Each number is 128 + 32 x the weight over the matrix's rms, rounded and kept within 0 to 255. Layers, rows and columns count from 0.

# layer 4 MLP down (transposed), 320x128, rms 0.0736, rows 315-319, columns 0-127
[[116 114 124  85 139 155 114 132 123 147 174 137 162 111  87 150 124 111 176 143 112 134 208 162 187 153  92 172 112 138 113 133 111 148 132 173 170 148  91 149  94 149 130 115 126  96 139 149 131 151 104 121 184 118 132 164 135 133 195 127  78 174 149 201 105 141 210 135 110 116 143  76 109 145 136 147 201 122 142 154 131 171 157 197  75 106 145 181 125 120 105  96 108 108 109 138 159  99  84 136 157 109 114 158 152 106 148 156 161 160 152 117 117 132 119 168  81  51 114 137  51 182 155 136 143 120 135 174]
 [ 90 108  95  63 122 132 119 100 150 114 173 144 174 106 156  80 105 145 174 120  96 147 124 104  94 174 143 115 110 111 176 138 133 137 104 155 112 134 152 131 131 117  85 117 165 117 156  89 179 130 112 191 163 176 165 156 133  80 166 111 141  95 191  74 126 122 167  99 202  98 101 154 116 120  99 105  92 180 122 122 104 134 162 117 105 137 149  88  90 106 159 123 131 119 169 139 228 145 106 127 137  11 127 155 158 108 132 132 127 160  83 117 121 145 164 130  51  82 134 136 178 177 128 104  70 144 148 145]
 [102 110 132 203 145 133 106 182 146 132 111  93 116 134 145 119 175 137 103 155 116 177 119 123 133 110 128  84 136 122 202  81 131 150 116 109 115 113 144 109  97 132 134  86  99 100 124 107 158 103 127 127 110 122 106 127 112  93 155  83 124 176 124 135  95 173 164 137 106 120 133  92  96 138 125 142 131 131 175  97 147 214 169 168 109  98 112 103 160 162 168  85 121 152 157 112 121 114 145 127 108 105  67  77 139 117  91 150 183 163  92 101 122 133 143 181 139 151  74 187 152 147 148 181 107  88 128 136]
 [145 146 148 122  87 124  67 117 136 113 145 147 106  90 172 128 151 126  96 144  89 102 144 209 143 136 132 102 157  73 116  86 160 116  96  73 177 139 146 140 121 139  91  88 152 115  76  98 146 162 148 169 135 132 153 138 127 134 188 115 131 132 129 134 145 138 123  97 155  96 116  70 121 122 116  98  75 139  52 143 183 178 158 146 118  72 115 137 103  65 144 162 143  91 103 169 113 143 141  62  92 133 144  90 136 143  60 151 179 147 142 123  90 145 124 164 111  64 107 105 165 100 142 186 156 152 101  94]
 [ 96 111 201 147  23 129 129 110 124  67 128 170  89 134 177 105 107 112 142 120 101 156  89 153 138 111  77 144 136 151 170  97 174  87 135 139  65 123 167 147  79 176 155 150 117 138 118 116 142 135 147  67 113  96  91  88 130 206 186 106 139 145 132 120 130 135 141 114 178  90 110 158 116 149 129  80  67 162 129  70 156 131  80 151 103 111 155 148 116 150 128 148 137 140 146 161 166  97 153 115 110 185 154  76 114 185 118 120 145 159 151 116  50  89 116 150 161 184  79  96 128 169 102 112 102 109 143 108]]
# layer 4 MLP gate, 320x128, rms 0.0734, rows 316-319, columns 0-127
[[ 81 165 128  62  96 145  98 169 121  55 123 160 141 170 143 107 168  91 115 131 210 116 124 166 118 122 142  73 168 102 138 125 154 125  79 174 106 132  84 126 172  83  62 108 122 173 152 125  94  93 102  59 111  71 168 167 110 132 102 145 156 134 120 152 189 163 120 137 130 186 128 115  74 145 108 112 127 109 115 149 157  96 140 128 145 172 127 134 154 123  72 125 144 207 147  87 105 112 130 192 139 128 117 109  62  67 151  82 108 112  76 113  87 102 185  94 123 153  95 110 106 182 156 112  79 134 106 146]
 [185 129 154 172 186  87 146 160 101 122 137 129 156 142 117 165 111  89 156 145 124 105 115  69 133 158 164 127 151 119 111 127 150 122 173 137 108 142  65 121 109 144 152 114  98 175  95 151 173  79  75 142 133 174 109 121 130 126 113 151 133 155 153 130 147 119  77 117  98 111 123 125 161 138 156 194 163 133  96 128 175 120 123  61 159 125 161 157 130 153  75 144 118 102 127 140 173 140 119  94 125 141 164 126 155  95 175 170 145 114 109 118  89 126 109 101 138 108 126 112 107 155 137  94  93 137 104 166]
 [ 90 139 143  72  53 118 114 144 124 152 136 161  72 130 155 180 154  74  71 148 175 132 133 209 106 115 147 120 156  93 107 152 154 116 122 115 109 149 153 135 128 194  94 119  66 115 124 120 192 151 160 104 136 142 140  83  83 162 103 134 188 143 131 142 180 120 123 101 170 152 191 135 104 142 128  74 115 122 123 146 163 162 158 125  94 105 119 116 158 147 155 155 118 104 123 161 112 160 181 112  77 136 155 142 137 208 137  99 204 150 152  85  98 117 136 140 139 116  82 126 126 141 145 174 120  83 140  94]
 [134 154 147 119 182 120 109 142 173 145 121 107 104  91  78 146 133 138  88 122 146 105 105  82  87 135 141 159 123 115 127 122 102 163 132 120  87  97  99 124 170 148 182 187 152 108 126 166 130 129 170 168 144 180 148 126 120  76 168 130  83 164 123 158  61 138 105 161  99 114 157 127 143 128 101 171 164 116 129 129 147 103 140 143 163 162 185  97 145 188 139 164 141 126 113 108 130 138  79 145 169 116  97 103 188  86 100 104 113 102 100  97 171  99  70  95 166 175 186 148 156 128 164 143 151 130 115 161]]
# layer 4 MLP up, 320x128, rms 0.0735, rows 316-319, columns 0-127
[[124 133 119  47  76  48 158  73 124 104 139  69 125 126 147  81  80 149 138 124 203 136 178 180 120  99 153 120 139 111  97 167 155 163 123 153 143 153 120 135  98  90 176  94  86 132  94 133 161 109 151 150  71 127 126 198  77 153  80 127 105 105 115 108 126 111 127 138  89 177  92 154 108 102 191 102 111  76  80 129  97 159 104 123 142  82 159 133  84 181 165  95 111 110 118  85  93 131 134 111 108 133 101 188  79  79  68 130 146 119 137  91 118  97 145 184 150 120 105 145  75 112 142 136 123 115 100 151]
 [146 121 136 149 100 120 192 147 122 150  96 145 103 132 147 161 107 131 121 118 102 116 132 117 167 126  74 114 135 143 145 120 130 147 161 140 112 212 105 157 135 102 106 144 148 184  96 163 125  98 111 169 158 134  90 128 129 103 118  95 135 145  95 137 171 127 118  98 171 164 151 136 178  82 149 123 152 115 143  67 128 142 145 137 114 149 134 100 120 210 121 122 130 141  91 142 153 154 141 104 155 171 142 186 154 120 132 129 182 145 118 173 114 156 158  86  77 109 138 132  87 142 118 136 118 109 116 180]
 [167 180  86 154 119 115 106 124 150 113 156 146 109 128 151 107 135 111 133 153 142  82 111  97 189 103 125 135 132 115 132 125 124 161 164 133 182 113  86  96 100 132 115  99 127 172 103  52  87 114 121 182 108 147 162 153 118 157  91 106 172 130 100 152 137  97 122 134 139 123 139  55  93 107 135  78  78 122 147 148 136 177  98  53 132 127  95 135  81 132 126 202 174 113 135 145 127 159 127  75 132 111 177 101 116  77 106 153 142 107 146 122 189 173 128 125 129 103 133  62  81 144 136 193 141 147 104  84]
 [114  81 123 130 107  60 152  96 120  62 159 128 130 111 164  72 128 109 152  81 140 140 154 172 159  93 111 132 151 158 169 138 151 122 117 120  92 116 142 155  79  89 103 133 148  77 171 105 153 142 112 131 140 133  80 133  87 144 168  85 148 176  72 105 102 105 160 113 148 111  80 138 131  95 110  91 173 140 127 123 130 162  64 137 152 117 109 138  93 105 100 134 109 138  91 142 124 103 147  93 111 145 153 125  77 149 111 131 135 132 109 129  97 118 123 130 178 132  81  51 164 112 117 119 140 185 198 146]]